Part of a small language model's weights.
Size: 8 heads of 32 (4 for keys and values), MLP 704 SwiGLU, vocabulary 7443, 20.8M parameters.
Architecture: no biases in attention or MLP, untied embeddings, normalized queries and keys.
Training: a variant of Adam for these matrices, 326M tokens, 9940 steps.
Each number is 128 + 32 x the weight over its row's rms, rounded and kept within 0 to 255. Layers, rows and columns count from 0. Numbers have three digits each. The size before them is the row's rms in percent of the matrix's.

# layer 17 MLP gate, 704x256, rms 0.0758, rows 137-173, columns 128-255
098:068109127140127088171150147080140171097114103121180170154104100137096177134119145112093081094147106129131150130145102090105136082166147155175136107145108063119065202189140168115102086171117158133180081086105122150111093101157160137102133105184196174115104178141145090163119147151181138155108093126139102137133149165118102130125129141093157104165127115077127114098147091095086106128134
094:144144137157196104150165104151090130117097150200120131103178125149123116161130191093099102161122156080102107138122163109134177142088094147151124129150144164066131066135181090190165108091171089118187141129076118104101099084100155150124138141164057104108142123216128120095166143145137092173118141101106136104129166102148105111096068121079067108102141121141124073137117094099098169176093
099:138130118170115098140179142132109069105164106085110116076154102071137195188141108115104232153100097174115134144168146170170137127156090139086165101055165135098132071138112083170194155130140114143164125090119178086176146184129175097127170127149063121099169123104107043118116128138125114202092096093196110099133155158143120101130098184118112127133167151160098121066142151105084106103109
100:113117133105133123124099082140094133135134131164069187150119124116077102087173133108147135158164181095121162097109094121107099115150131147131120128104045120176166124153174112125097134168114102137141101093109137153148135073149082151126100124156144161193095176142124074164131143118060142119135158131131187065124097116157135116121186129129129144164148130134146104116105152169118138054162
101:140121167147186099120075104124097124174136102145145174122158039168074051116099131078146085112142107120075168122118114117076073117126174119151081159167119124155131136130079133096110109097093121163112139151207130113153097162146135082137131125085160131161156136160149178131146145143142140079154147072120120147144117095097154139111093120104011154090123143079138197118083112110150137098090
091:173191101119166101148078144123078095127129132147165134138163084078147175106170068112175220111161121130145125145083076198127070142114108079099116119129098082059115140067085138116178155142135043103158136156116109065145102117076061107092089097143109143138114115194043080103108123089119122146145081136122157118057149170152138123164148160180132137098125075160084134176101141168131137061171
097:145093196154201125114140171116126108128085087148154142160102156112180186145139099210121162129118146091112160114112113102081140114145115166122123123168142091092117147158062145120118079130104095139157149108117150147137111145180142090113109118121159170099139137209126141077152110121116191126118197155136134078117044082104166134231112127077144180162187135160147137138134142138155154128115
086:142152174111117114098095134209126146125171137138113138095084156080112203077138114158151181125136139178175183134167153126083056043120096135150114106114179085197185125120127093152158073145086079174112150127097209105124115154084152119139093108200154131094115125125090160090159113145131152099134184127126159103153155116160128083140099148094166149122123098134057132149080173102161146128172
100:154167190169123074125066151136136120135071167126088151045116076159164181178107215141124109169115179113135123073193171111098092115031140187143153091159085060099140119162162167111145139138175069135140143087083145133186100153172109136144133103179171156109133169132141139159085103130096125125099155145149130126165061157066129169123138120138169185129145113127137147067168132139120089116097
095:104120124102115087065085111104118175104129166181102102176122092099087173087119102107155139117131152115163127151134172155150091103115111151097120155112105072104142126093173121152096099090164165086173160117085065179180127110129103132087110128050109133158099137134133129168100202200102104156129120164095101126097105142098104141120069116101118051124152107144155137111179151128108072071149
097:107113117121126151093145175118150157142110105128123130133142137193141062234152065124142111134174158090130080128164117116157139128103144146142090174104115143144108125122117134204103123169154170063158108141089153165092174090150121107120181131081144194167198100159134144144090137134151124121117108153170184120148117072133103130165111101151148142078127181097103147125134153118150135104104
110:198149140145193186166158146134125134168121097154089130120158077074155065118185186113085073098130092106140192096062133149116134140156097122160141080118193125124130102181057153161111135108171085168152194062153140156115156128087123095116145144150160126208114116162117125132074126137138129067144096122146170104093115180142098114131091139105108128156154096156097153111147096114089143117110
094:123158158114136142064098111171145148146086131144140181136177050086140132144146110166110144144065139160069114145185132144131121113066029165106139139105140091154171124101144111175158151155121139169081140151101104109183136196068123080085108140141103112141163179170139118112111139134113189120141090166193173126108117136138116084162160159092161111143152134111167154167177121112172166125112
092:112073105124105156121113134135080151174137121122114109156180171131180155143082119154105125140173040073122090136121136127111159162085122124094035162097137122081098094169094158125110113079155169120189136121168079106184195136146139114112164107161117158109124086129142129110136112172165116191099116042124109107130122209157106137119153133115103124074156082140135156115157119044080139100135
093:149095171135151090128106111122196116157133099108159142142105056182137168162156137171040136179100077104121128122131113110086124128080191086079143125137137076074133131212096099110115100127086177134135218144122129143141170116104173123082195142186090182169168125120125106107156062139081124087161114090199109102114079124108137153105113144114110144125090087131122188168117126122186126139105
102:193119142096087042185123111110105092093154116137148150127111189148115108085084130119071052193157139122153116107127087176136139093111178132133122147170088170014166116126148172154092117166169070128148117116102131120159092139115117123148129124144149118194115121081106134084158089141153120083178125121117115141115105183128082210106106136122149118112195126128138069151087107109150149056107
104:119098134174117127197151129137071069127120074164144073051161124107130163174111101146141129133186116113153142049117140111162078102151103163143109118108158098038092138119165179081127122079149072167135129073191050176192079148172187104126125118121156184083106170142085123176090093117120128153128167085148067073164113131110096117115167127126079157079144081144189142100159125119087110089110
108:115067135099096092114136108121047134106118063112097092119123074110084142173188131092087098084193141027168114106153150132057103150149123116125098100144098135065125152146125119068125092166087078123127146154148128125135096157106146156181128094157118164098064153124160078185101060126079137189142119199128187121140043213153107132132114118125104195112121141130148143114138072083128184106170
098:147130139138104069134118145080105103147092080107171075120131111115098145152120105192141162106143105214106162121143122168143150074160127161178164118135079120143161204121115163144093116100093127080126099082136121121129061068170121127123154121078152120116116136183111132132105127138174172163067114089138112039082126118130126132169132158112104152141139091142160146138099098141090083128086
109:117116142101106119140147153119191119068084149125155152114138153100179116116184111143084114126145163109088134147186091095106142101130100150106177123137119107162121176155168083150096127124131123152122057084133138073149085094111155109102115189174119146112096137193092099074103110157081118123191150185121142099205147200172122133131134134099126148180136096116183060163166091069125080091168
089:117139176153109128096130121136098104115118083102113121110148068140135160152133141098075138179106164139100178149132187078112140118149132101121139128166110074161183088165107102132119059140157137138125116120115065098114166129156103143043186118159106151077136127122135139162113139161101105116150129086186203160146126136098113133141062130087085156097122058116136112177151159178144109132171
099:147089186103152158162117105172145122141148116136196101122139134165215130113102071167106144119138111126110147109103152097106141106157110146072074151172124151111159130145104169116141062117146082215159134103143117113145072208102128132121121160136172186112144152091131171148114159105158085123093132149122155066071149150136104136123120138178166137081135154165168141137120121096114114168156
092:135169124208168119118096127103080066202075150084102091169100106129126184120167092174110155160162120132131076132083137160123113133090163184163078178106111123135088124134100183146095134114076134110171191178144104180110150107113203163092086134135112121105123099141107059164114047153085110118112108129149093112136108137157088132129067120112119122150113160152078137124126138102126132093081
101:069152084104147124105118110148121125167094094134125100098164136100112125134139123094150194133071050143154154117142099107120162105122097172130113150129145112112128094122096117114115116103129123147141096120107099073218147227117126150129122136136133082089166115128108116168115131164113115152102132057124160131111139090114139117123125207108153092145154119137118138081150119066143087092129
097:165129170172130085060091147108086068107070118142146115151102094102150197045120195154108159145090142163137155156111130151071165152078173151091216120114180096114126102114144116086132125144186126150138190120149132158135143139143152137079099160096109103144169143097112087122127101093106152164171102103114150139121080146132080164181147175138170129153146119088173137166182073166103086140161
106:179155135121108113134118141128135097109035164209108083142107161133116132151138103186190110132171127145146144119145162099095145098142132111096139133163165125100081095144093193145081125184133121073108138089100091161141087120108112064130101145155085117173112112134117160114154150144115115100144143154133170123106182158186129176100108183118153077122177171125122089136106120163181155076141
098:193076124168135158126117124158101151195192097113043089117181132112077125179113095113140103144107165087140103096136094105078113149096133136096080114154112129136189181156090120179053159168125141164199172142125092083129104139097133098138148119135127136153130094188157117108108121089128142134122123082145122117131120186091087146117190090140159141102060176153121127120185144095162108171126
103:132102157135179105106116111143107096121109156119163038068102118123113125165128120144154137130166097143087124087154162120089147177133201157114114181114158102068109100123108130167150146183094145119135092140124141160121172093101169103178099204145111156148130077154115126089126075175167086128146184099191186130142113107130131104179146122065070152050151149126139085119132138159176140111104
100:170089178119099108147139094108099110101089136113122108152133157174123160118119140148130134141164101151121149039171108135105108055146090138130133173142097167066083168144143129123094120157150093065162116132109096090193118123135142125098157160100051108145103096136158114123116110178096073148138172166143091121189166157177129167134159096152172188083123140156140145140150106090191162097122
094:173118154158123135120225132105133136138118084115135118160133128185109103129111132088052165129171104171178193128099065137156141135134138134164146131163116149133170105160139128148115116135095125123168161136089069098135143132181138101108166110169148115059156105143190131167128088117130098139153151134147198182108117165144122065085156122159097166159077108118161078140147137153170153093099
105:125118134163142095128133112124114134178109147142154099166150129122083115098155126104054195139122153159128166125145090065163165108133097175124111128156074132186171220113086147142124115122092072142174161174106117117160155151132191112130134118128087077128157034124084047114154159140109084109151157148151098143103098108158097122156122162117100167152178150103049174056128119155086098149115
104:149159102193126120124104108181072100186115127109120119123210055118156094122156115106159120136118192116134156091080171081108139093161142144185121146132053097133151133159089140125125166194126098154120094124127111129123119119125090034090165134130110128090132111140152080136175182122086120144110117112163153091160130116139127147098163173141057131156112089168157164120119193116115112120121
087:104123085250182117090149132075161082128138091107111123131155162143182098142137157156149102124137119133130116137156119070111180164173156158153168090120101108117116123130119110094183085169113149099223145138127108130096191134128135145119105184147133165076101031200122092126076111147093107170178131167143096116150130129120162127146114173102170148123177178098089170117081185147151085069127
094:090114065144113136102184138122164112161105126157155147097089130142151073123185098078124115113159114125136161067139089184096083067176081146061112151100081153087102167126101126148122119172160114122112147170123099103124159127148172119093128153143089121149115137191106079147152128083200122128150084162098161113123108120138105113198154165144175187179078097149126159128113145108129162115138
103:099134140168200130118171157145143084079111078139190138148151091104151091108116125182170092107158121144126118108148097141085138102130090105144144115143100116168040125117129077158130109072121145127187167116119110062135119129098222118140127123136054086155100161079146129135117089151117137131191085117144081199138133086144115103171115136140126252131137177183139136121140070120136127153119
099:142157145139163131091181124123140137168079064173144099145113105175145171183142116091135095113129128070133074099107137118169143115147161172150131134136141142090100174172123189155127097148134101132147127091058135182120143124115078156105116169160172145086080102164081114147100159208097094094160083107117120094167129102125108120200153186117084115131098122180118049171101167151113126065179
093:104119140095149141124109108146157086092098097172157062183091169102131088171144159157065112118178123060109074130155158104091089124101084088104123146136136051106157179109097113206044176149137110180115103148115159156156101138131104119216104127132082119093117111164151158096159078115103098169132120113128150087096168179111137137175106099147165117089171112151126174110130130089164160151146
# layer 17 MLP up, 704x256, rms 0.0729, rows 137-172, columns 128-255
100:108174101103119192140194113185132159115133168127145169101168100135089166100178120143080158106170177125115134113127098174095085076165103105150126043153082103072137151178157169150095142126141138102188106150157119087064079103123130125124161079149101159104140150121137169109078094177196111165098072110128175133155154152113114096140156139142149167175146120065130073124105113183107167081165
097:057137106111134152115095079141119092123131128155127168152105066108086093153110077136125120104160164124160133136068105131166111158129065069143134140132130080160167129166133147116086134151153106137104095124152162103150170110177168127112102119089055103107112157124156052095120149157130090109099145074141127200131119130164067134134158120078090142117145123094093076107158101173131101139100
099:094071090111171137083179121127122112171077135091129149111161123128172155094145094126093117105137147145091084185106077153113190146119121110148124137108140117094128164138124112097121129180084131143147189167115114111171133089154132136107084144129138111162151108130094131149115102099175095089128201174081140127084151145116113152175100131190181057138112104176181165132126159070120248135130
097:147139131162087104201104141162174185189178128138143104215105138141123051145061126118146092116140139133122143110121182072133095176136153099166097159146123156118194103142102200114122129131118100070122076116141082157148182138233133099107139133086135107121085119169118116169159071116130149102140078128100168082206103124112115146098168106139103082118100118136086169107075146092102097117149
098:098127216135151127150146098164133129120120144125095126134121087152125150175126147150109173184118082086112112177107118105042176112115159129094147139120096152117149092158091113097162127101177145180107157131147147124090073028161177100087162149168109073139102148154135184164158090158119122110192163150181095142147143051155098174083135105146129117085118119126100165093097155076146094141146
088:128110169091095130093117110125156052128124128090144175161115101087088151131188126149139100111116160127133094136110142114119102074123075119154160115150181126130156196091102124162059127100182098119104105103144130070120148162158141133128071145135178138101137136096112137137142125127147157124115153103100073184108161116066112150123092149111171121163131050028161053134174043099081151112112
102:092162030131139131106092125083095123185133092161109153098158100114138115110139160109163110159125149151125081124123163126170140118053061083084164080175099167146197131122085143131181126185162134095128113171177125129118176176100135126109171132119056128120129078066130114155055169097140153113134074096150138135163201127141116116130120155165094092174091128107094168161132168107161128101195
089:110128134087146106186137101086138070115166135166131127121109080137100098120105119157071138086175091099123099091159119126107140166120144111093133100144160112099101087192123129109076125105101157122152170100184156076107093118091124161067203107150068154149143167128125136142081077108120125193163108099125143118133145115102119126190141143149085137127142087155145126115141123117120124208135
102:075124131119189100153099142159183087137140106153075148118146111094073081141117107199168136179112090093115117123149126084164070155153082078165148076164093108205176094097131133175072158135107123172118155125136108113097102103107097122150161138147126151117103067112169140112088157153103174130073116118167135113099141145133121149138181117129054105107137175111112108134129105172106140116133
094:164126142153135087116079161122044141166087104164154116160208153109156206090111133115129157190113098179126118157106094206119130097166158130112202104135098141051091143146133164104151188149088100123140111102108105134103124140136100139079154150182105120152149115190075125158101088110095115153106177106061140162143197128114159121165159111133098091111101106164127115165115133176116123076141
096:161173048126126160145091170083163147148116126104154152122156091107080154166149083130150145164201159088197157118159152178120092157143138202072199135155074127116126168174110100199113133128150162091153105133152148109130109130121140142115137155104167145095147098126093142144099118076118099202141076144050141160067136165106177134142187138133149160123064107125134095131123125189079146125066
116:110128107084081073112093148126122127083160176110143158168129120140055051154125151061181187073110102132118124131112158122124130150121104154147134158085083116157124184144186113124138136113123149085097102140133126102147145140141104194131155168168113144115137107138102106179153155127150105190136050097130147119143100147106147126085138087191195120033135108088155172110104097092151051130148
094:121137222159135096113141116151168100154134147120078095136118118189137136086135141128127102189082152155133083141097132135109128114132107124107109112160092178133143072136115047145131128155150108149164128175147176061135190101153108081125148116126111119142098119107133095199133181164107084148166055123102131074144162143129138128094098099207115131156121105076172114101141075139117074088127
092:163127065165180096095191075109144124097146109144146142108132147165108121137133113129117141108101123104103157139129126130073063079091142114149132148169117145120174110107163076077112140149116163137148166158116062173199118172200101206141125192081111175126146098074176106126140175122134174130149094136205105066136170094123170145145175148129141119121179072119064155184145120113105121086108
090:113128142162108111180079093094130147134128109128134138077157188111154098157101126148100138106182099102121140089135125133138095144168133164118145134151130123154111146151090107065100118072155062078149133136133165173074173121161132091196108129137145045076067113090129113178220111083111149116108101162165152134134164163086151171099158081120106129143101127044143177137132108159116102102119
102:098164112150133135108157106123122090139135114139114179173113159159149135114134180133101092100113130060154165199120130145183121172099168104123093128143112149135192159088172127112113117111132080136151120094108121166139132135128083064121103137076140091130124184116127153172109103132086106129084108232078166156097134119085176095060078148148088095096184165137090072112154129153105131105098
110:082137076125136116154128166089110133087189065130103127113140059089138121172120145185187153138141095149076130115128094165107122148097077115165091143141087070149138174164143196087099156142132170131104106143163095161100091096069170143151197066143076134148106180085110111135095131140129122146087145063120085167144169076155114162123189134202123094141128157121132153118137090119154119108175
103:162132177160119117137113162121100087098056080115189125112194071067113175078170167131122175149122086180118081162187105170068071112144159148123192154111117111090121132124109118090094069120146117143163124105091155093164106121167159060135084140135092117011063135122140118141142084112125140146131093060109071158135202117122194120181106130085159145133144119145115084099139104127116114109133
096:091132069091119138126067105130106151157077090090131126165124136195121122140147097076121140178152158114140104173134098109102202163155092142128041112106160182188129101128086117117138138121141158138148156130128104152126115099147108153084135146113141136085212136120133155149165174129162079070143111091088137156124156162084094129141129176136140089121113137128151105154151098073113108131134
103:118176079140110105145122126174162138116079131128121159138169109077112134120172115109113118062119170134126124163193117116070145119166148126119147170098137101150163134148104100153112125132134132126147147071073108154067114096186112102094140144133086073123160141153078136064113102173092160072132196088149213208173068137058086138159157130129182172165160079127179108071138144089085098146124
089:038098124108084078119129116133083170071085115129134116163108124118149129083125120119053140142122110173169100089107133166087090074075133137140123163104162111163079111122175143045157084053141116112102111128136101116199108124188143172149150126165117135088141136091171101150142150129118187108136093099156144170132100076076187154136162113090115094113078103177116137103116127115131146133173
099:167125169189091134151137101047089111137170153105097109101148159132136142171136152092142159161161167094134121155169080077093179123100166148104071152155174141153121142123101058193167124183175104145114089140127135136150152121160114137086112102139117150179141131124139132075135071142177118168110123109108099115181139103092129145103180173114117188092107145128122141110147106118134094150118
102:117089153151122119073165133162118112133181161041105186147124112164180141121159125085120082114138149124133172123093083167149115152091158113064105120097061151165163095175114124174122123112116110168095109115081084156129172135142098160115142158166115124098084084095184121118122060090081147156126156105134133108139188138127107124208191088110109157101088114071130118186175115134169090116174
102:141140168128115138076184138141103143154132155095119157083109074180080169175161130157122179111098152094155155085153107085135093111087117124112172162134116079162123182102141114135124125098069118081095109107109062103129125068080126073157082157094125105158142106088120101049031150143115092163153161147091062132104178146152145113188141141078151060132172185115124126117100162124110175133188
095:094122094125117146199160082173124160158178061138047117110130126108123105091149145136157134074088081139114094147135106150131111100127086131178145081074166123059129102160148071104090105165136156121131180108144129106122118113090082137160113132156058133100090118063087111107135155097188112070109111118138164058135072113141110084157166118126129113165131106097116141080091102097110122141154
104:142125081124098130117127111108185157108179147123101150097094117121126114094159125069180142145104170144110146142124120171149066074095133089161182102153091107131149180117149154119105134102187176156128129135064048150119127129111090084079074137159182048165170080132182112186146173193114202128118098121086137155147090131146183137149195095146091146102124181098133081096097062087150153132093
104:158111135162136144133113082172163070174142098166238175146175113150157197108132109126115189131092055146146151120121100092132104115156145138143142066133133101114151140186135161056169136145073083079123158071141112169122137136164143135135098119122159111170085154117145094131169106157106156164166147086098150172145124178102092085173122131158101152171123084143113111091102168164079156136168
100:147137096140118161116103119124119145175103071109106214041152125060108134149129181093148155125170059121086098159163132164163139136126166138122124100069223124170142102120157169121148155123097122138113124188114149101124099163098198141150106126136177120133186136066122100178066109113136104171187109098117177113143144106153137096059093063108169178130157165046119147150136107149146139145098
103:102082182124073159136137108126177126104109155143105108145150104171124095136100113077153117091139118133168141069156115075094158118125100152167072171082132193115091166079161131116167123139125124125149163103098102125152166053183145085113124111121169098155123132141125123100145111113141081156122136147130187142101134122116119158089159127089088144087083083125080105147130092181194140157127
096:089141168118163142117061157168187132121086080196132091060162098114150177127140174090117146142105130072212130142121117088099167146141100144086072175154121109158080123059153122124126098141104121131143109184142157133107108100164173141116062158134054144175178112116148096109154112147150096052138184132181120207082120166176057161149121175097154059139151148156151173149138089106135065102109
107:095137135165133137129163132141161150113101092079084100126139123133153079170123123134129152127144076134128096146101105094129157141111130179132135150158087077124141161072216100159074086161122151175072143158165097083149135157111113094197058112118148108061175153109111076150127137133135138128144093082106142130075122154118157110139159123140130122096095151091145092137107104094150075079104
100:129095145125123078172171113101165184078093149096175121122155147125127131145131178143060153139196145141134124129158117115136130129144078122117140086159137166161115148168140168051074116117147187046152098105130087099167116122110127121117127089139079147141119188082084151153109156147158177175140122152161105144083116180141133163098103141096162149083148084173071090135125139118088079091120
097:115163132088139148115120118160100131113109127146177156128098067183095089115176169098107145137131105134109149083062157202146108093126109123126078128196117100152144173158141167126074167115130096155089115118157098161146150144116184080161177141057100088180153160171076149142091121126149100079127122060149173136154103093148108122166129103151051090063129109164111124122171145092114134186191
097:126183139084168092150148103135101111099121139153071181100111095113137085127136174110157131153057131112092168114121095086153152142130127123141129108163157129160137025130144118152061157185103145123148130156169121110082140194115124125155054154077103144167141102110065092144073137145091132087139110119171144108122139147148107134082122104183067088148169150119106097202133155093139079086156
107:058104074113099176142067101158135146131080091108096089098111093104101148162128101156094106161122120112119107115134133100178145116150123087042071113140123119132149135138076115095045126102158137189123108146126145155165124133156119110149117085163109123162090153104088121134151149104115130084093126112081109096178147145071035119111165157061123090124144117126048142133144099109141057121120
102:109060110147085175164134177097176142040109078154123135153084161137125182156070158115118088104114115100113160125143138155164156137096112109083167151098127102112086138171141099076120173128109126091172046072083126116138129092091118173067103138136092135125104120092102097091149147130167130209183166149092078092154127124102070170127116153128161129129135129091128108132152126157121181097111
# layer 17 MLP down (transposed), 704x256, rms 0.0648, rows 137-172, columns 128-255
098:106071104142094115109147116181123057139154096110106108122119101146150090155148174222138228156131133157023093154063143118147122158087096117113155122156195194110125107134083133099113184133105095146097182186073078138105144114097140098124161116145094141142092115117103143138152153115071164133094139175118163163102161137090118105132114081157123187121166131115131131111110112164136171130159
098:162113115100114110141095101143127115163099102115128201144099144119080093067087120125136163168101139122071184127096131064118119115169148058162119076121099118181121147075106158116111154135138125124100129148172130138113121103137129083051142177099141138138109079096127100118179114130151122100104180123127131138108106155133097143110070135159121157189174141041179148089094156142094156124110
100:116116141188151098169191131220122101162156115124135099110095111154112033062154121143169136169094087082124143117057181100170198153143169185122176142150119117175130072104133169128176107138123190149113125113166115145116155105109148111154140105140096087153178126119175136131184068192141164149127121128186109180104160132091183113109086136154161145097132098172070105060164162141149112132088
097:064140094115100182050176109143135077123115142147157126061082137101099195136148141109157149195120158165120175122083130137119109124150167156133146124179152137148137127132168161121119096130174170125100199121128109089182106122079108128155115149136107146102088200118172091036098146158143123119128118145163088123101151163142155042104121124123069112132149108091168116181170123141125136147087
099:133154110099100170106121094138130128123146101152169118074118101101106131166078141127134176108163163165113106113114125172111110156210154151187187093157113138101096135120106160114184105171079115197144110170125139180120049118124180165129081184143165111095091132099174189121129120145101148131178154119165155110103077149098104142137116110138146166103137146180166129160149138093138117118084
089:123082159130161145141176176083156136156120156156109067103152087159132085117098156135139119147118174100120188109181140107128166136128110162100103111136089161116086084118118079125089119153097164036129114153094123164128128115107087084152188152164160153129168144101173162083087097103129115089143142144151118116127092135075082089097181160126096154096072141168176168090119142137105152180101
100:121118112134165098071107147088105118157076099156139155124117166087132146166104114152100142158134128130104151134125210170207101122156080124150194087186114113143187099093089115124128147177095154099111124108189148140140124146146117095051117117076102167144106063106121121126114169154128099092139116093178151134191118147134096144141162152126075071159184162100084110135136145168159146125145
088:144124186135107119067107126204122142138128107159097120136071164078127145089205066147151125133085070222147173149185134141150058087138088142175147100068113118172171205147125121120142085150154106117129138112117094104119125143144141124210101126194177137146104140115164121175180127083089135119107191188122117123126101122134123103090129177117173116117117129132169068159109171120124133071146
101:186103101149116165080121136129073178111107097135111148105124183075104125148170150197119115178126120106121084147109067132139101121130113113129134088105131131126132132112093149097149108188080179142114090126153147169096138165070109159106106090166120171113099188144096130084139117145094125043087120152142091141126100123117120059140216108137108150147133133016102137099136155134090161096188
096:111117121163112140112113083104157179116116142143146114152116138118130148124089133150132110163153152090112117199126151171133082131125084187078109092176110084120099116123138077129124040081128255130165129114159155131113150039145133096104128119073109233132110144124117119082100136129057122105117130186143178123140139146110135072123122115102160129164151136119117129119118141093133177159102
097:131117130109075134207174083127155137093162084143147159152125102095082136067110155150085182146134102189159133097072201195110181172133158159134107101111182114118139134111066157057155155163085192195174143109147117146143131172135119117113115144108101178125158174180162125066175099120122115119112126126188050186112127120100196116113149149136055090140133138100107136101146122125144061118167
109:074088110080180145100112133150109209161141089114143066084130162204133136113075144164137154114095178186073121115141103131105161133158191125094064109126077179122145105102172134141143131127091157138088122112086123148166153128141108134062178112167136130088139113138146125129119139136134178181142143130083123115127146131125168105178101099162174129115116177071104138141138147122121092130203
097:121143108110154124067137120089135109096094107188128175132137111057149103099163121184115149133076171133120101125183174167139097134114092083179159128131156103122097147079135157147119102175167155172140213167099079133136118154096112138106082133131095143117158141186073131118146150133085182136179082112136152138134139143172148124148149119087160149137157162104106086148197126110194194129164
094:144140136107140129126066097188090121133128112061157112146120091189111182142145161105137160174126118132093134156112121127076154089131197156082155136146063151135106112135141115168120116098158050165112139129115109130151140088146136141097171085102109095161144071115220180110081094127091146126118167129111160090126152173231098133132125127133136126175113137138089125120175107109062153145172
089:154107097144135153169158101078077146126113164113171116149075112122132131122143158093151211127138164161112149099099152108087085114114138121060118092169078160083093110091094129184127152087121106168188123120112131145157108126042141134103128139085070125122134154140178147086125116122129104157164125139126120077113143132164186140174112130083209151155087154149144122056123114161169109117168
099:176125148068126149114166093113173120174072157068111124133168127103150094147136107184184162098108110094100140137094128131104100107091137152108151101129092144106114118048139093141135112135095166154114119129113098098105125120104207082113195160143107091143126121136114107180086109122178087094176145139091097166142142113084159141135140074147112123165129078085077114137138128188142090059155
107:136140144159073113193167149096098142057174121147170139125107118143116111115117141143150113164115110171168122220084151116155083124168109111132124119116141193089147141148121204152090111118178255137128115107116111170137198100132171117123100157151109140097141123081103108142117186117151148134163121140185113127163157052172151140124139124117183123060171135186097101066121137125179143168143
104:124085067092032110067089136125111102084098120159178144114109082137150139127135141169164094111124128146124098089166124168170114074136130181051162163097112133084100114086119159104084088112085157152156159147129120131111127131150180158091148128163142120102115081074136109165106094037094091157152151104122135138185095113156100116122179193090159121171126141130109150108089134099090145136139
099:122147153157124172127114143133180170174200135158178091120102172133153113095137167168105116110072090049135166076155113187159166162129153183072166117126150133122154144145117083160143106146149116176083137125104150111196105170183152108149080198137202165180170112073169132122129133161134118115197165170101141065106142121123128108091136103145126133103120118192142092080150146156141161142168
106:064147125121157208149111047115140124136157136105114162079118087172093097106172098102126172112104176088101101093179136096116139145085187134114158064168049096119142140192107103090148077144106120096093103113175069117118150059142144149138090111162129168111117104127086105128165104102142175181154149091101153120141137104154186144185066161122148125154117082165150137102097071169125158130098
091:104083144107158097161157099089100210088121098139075109133130129139102129148122101150111154137177056110128059139161068142084110136122133134147103124123091146111115143178172127062080149103132133124128117169177117161148090167097177136157095189094195144135119113059085169102170164123131135111103134110104075089136116132121112114205145066099102072150136095145125125088159075086104130099127
099:088095119180093172158160075157167164145137102093102100122116121152111147095117121128121183106166121141077135118117165067146150130126069130039119126163139085136118155148086095142096141103141113063118105092062125134168139119137122119096154167105130121130094121093199113144186120120128114128136140060084110155117093147077184128172194171103120141167071151106082147069126131132104123088090
090:097108127091090130121119169121112119127142139126115139191144170142147130107164112092098171131113143130108109197109114139131024112130096136156139162140091186151110124094064119142136111114128000136115154108049127115180109181048062175191071140172136057111078070115179191102132109134116117132143122146134144140124138137105087122137143132118105105133140110134107110180135127129167153071169
100:157094096137178097114118112137173160153165127098135109093133153188137105166102205118177124137135130123137173080103138141144089104172147079130098175154107150096109083193159077108125099105131133134091100114093103120139144128123138100139125101118137131124190056159168145062148139142151151134064038114123159111130137145137141080092153163126138153139093155111089114114145056187109165180163
098:099143165143104193134187095102130153157158151146105125152107133083099140108142104134137133150093133133176072154047117056177188182157104081110126177157106126113110116171113092193087134198013145097138115096113132113156171143155156157092148036134122141127099057128133104167100181134125132121151131170098117125127100082109135162094110129156127150126068146168108120157123188125118153071115
104:153130130114171153156144171099120167132148142095109126158150131138107109173171153129074118167096191130101169145118108162140045124126051113147120071147145103156210112172151121132129135127103255166084117179170092077113120126091140144128110175115165109107150170152240094109131121205118169128093134126062127150122140120116148075125074069159164093104124142099119147153100108147148132099137
105:129113110201122139081121065156072095168152068151123175124129121106114131082126095121159155190182111173133093145066102082163122137104145136159135089159070124107144109162171125099109168124120180169134125173111135119151119129150128136189084203103125063165132131097128128122138139140182127131078156131107121126131124157119207089095107113147122138098079110163144147116155137130134143130127
099:161121109155147097135122124136185146192124087120135142146109186098158158108129103095114147139067101128137097136094198141143131118105131083111171112122141113108159095110123154120170104124066243122138190137088073190093190128182142132077128088126098096107158091121183179112109126163130119099127068096118086165114158128119122067154120200112096119137119101095066152091122193174115128181166
102:089134149098115167119128154160175124167175132172138202106131087114130111106105111143167149083114109105101160111118173142139130162163124111197093123089140111113142143083169106139186120140163152102083102130137110119104153117089114064123114083123133139137144084118149133171165152129175134068104108160122150145181078111127147090104140028151143117162071143157188118077094107197118116167116
098:155138146176136125104173098140078097126135115110122110174115124150105122066104121071100167103142102188129167102090040136187154143148198184080145134192156088141163102196171178136079141114102155108186165159081066135154103215164090096129121147110119158142084113154171142165140068134138136110148124104094155151149132148132132058113155178127132104138077128128159154154146121125154132157157
107:152131102086137095176155156061071125134118111116118117125092109136157112087172147115075154137143088118121151120150131096142079092145151113135110095167167128152137134187170118128042075119137025115191173135133113100097134138150078135144117096084150182176133163086117144145098162089142080160078212191172110168130183112194105135164124168156084141101156141149106142145129076141164131129160
100:153094097175151174109178092084145133153153117091125090149118122094155068085136134098147162152126076106134119118095134059096130109160163155088130138174081069150138103165148187077141149067154096094115163127185164114103142097117165065169118130059175100116096174127087093140185154150118208117148106111102158165151170108115084155158121111109145105123081118136123162082141119139105134163075
094:107107127143144132103173120122149124128138085130153163150125157177081086100149170086122165174158157121139155074160142133155144169136145158118136140157137132141080087160125124196183081105103137108135126140185104145128167096108164186151138182111175196100100085157090116115075120127150104145157136107096119151159119097142144156136161197119142141092121131174116157118140157159140086143144
098:114167121117138145137190114181169137073083085149132096066113100107105092119172092091083055130155151115163140165139091111087123104136090165160120089080103169134119155162103156150118145131119167094138153160173085114137103092102103150107158193151103132135120128144091128140167095068163100149146078103125150165167109071158156170106146122112127133124116095133108101134100170117107125142134
105:185090142136119202151177113147160126085167112127132122112102080190166107137186125113164092128126117101172177111155130148059088107124105043127082086104131185105158127109133083165123062094098121051146162160092106110115083167123099147138116146117118119125080108162103187203111118154140149131140092095148132090144126192194184086140121086089135121162104115175084118133119116137181108113146
103:143107143152155151111154145141123143198111136169152113180185153091153149116035093141152105109156192120054169162109094123132101116121080065135107126113162087101124100174098138108106120070106118128175132139192097065145118126173151158114094086131091160158134116132151110115154079064186135119113156127089132137163146147155143107110162138142145166117076159108125147126181102190147171139082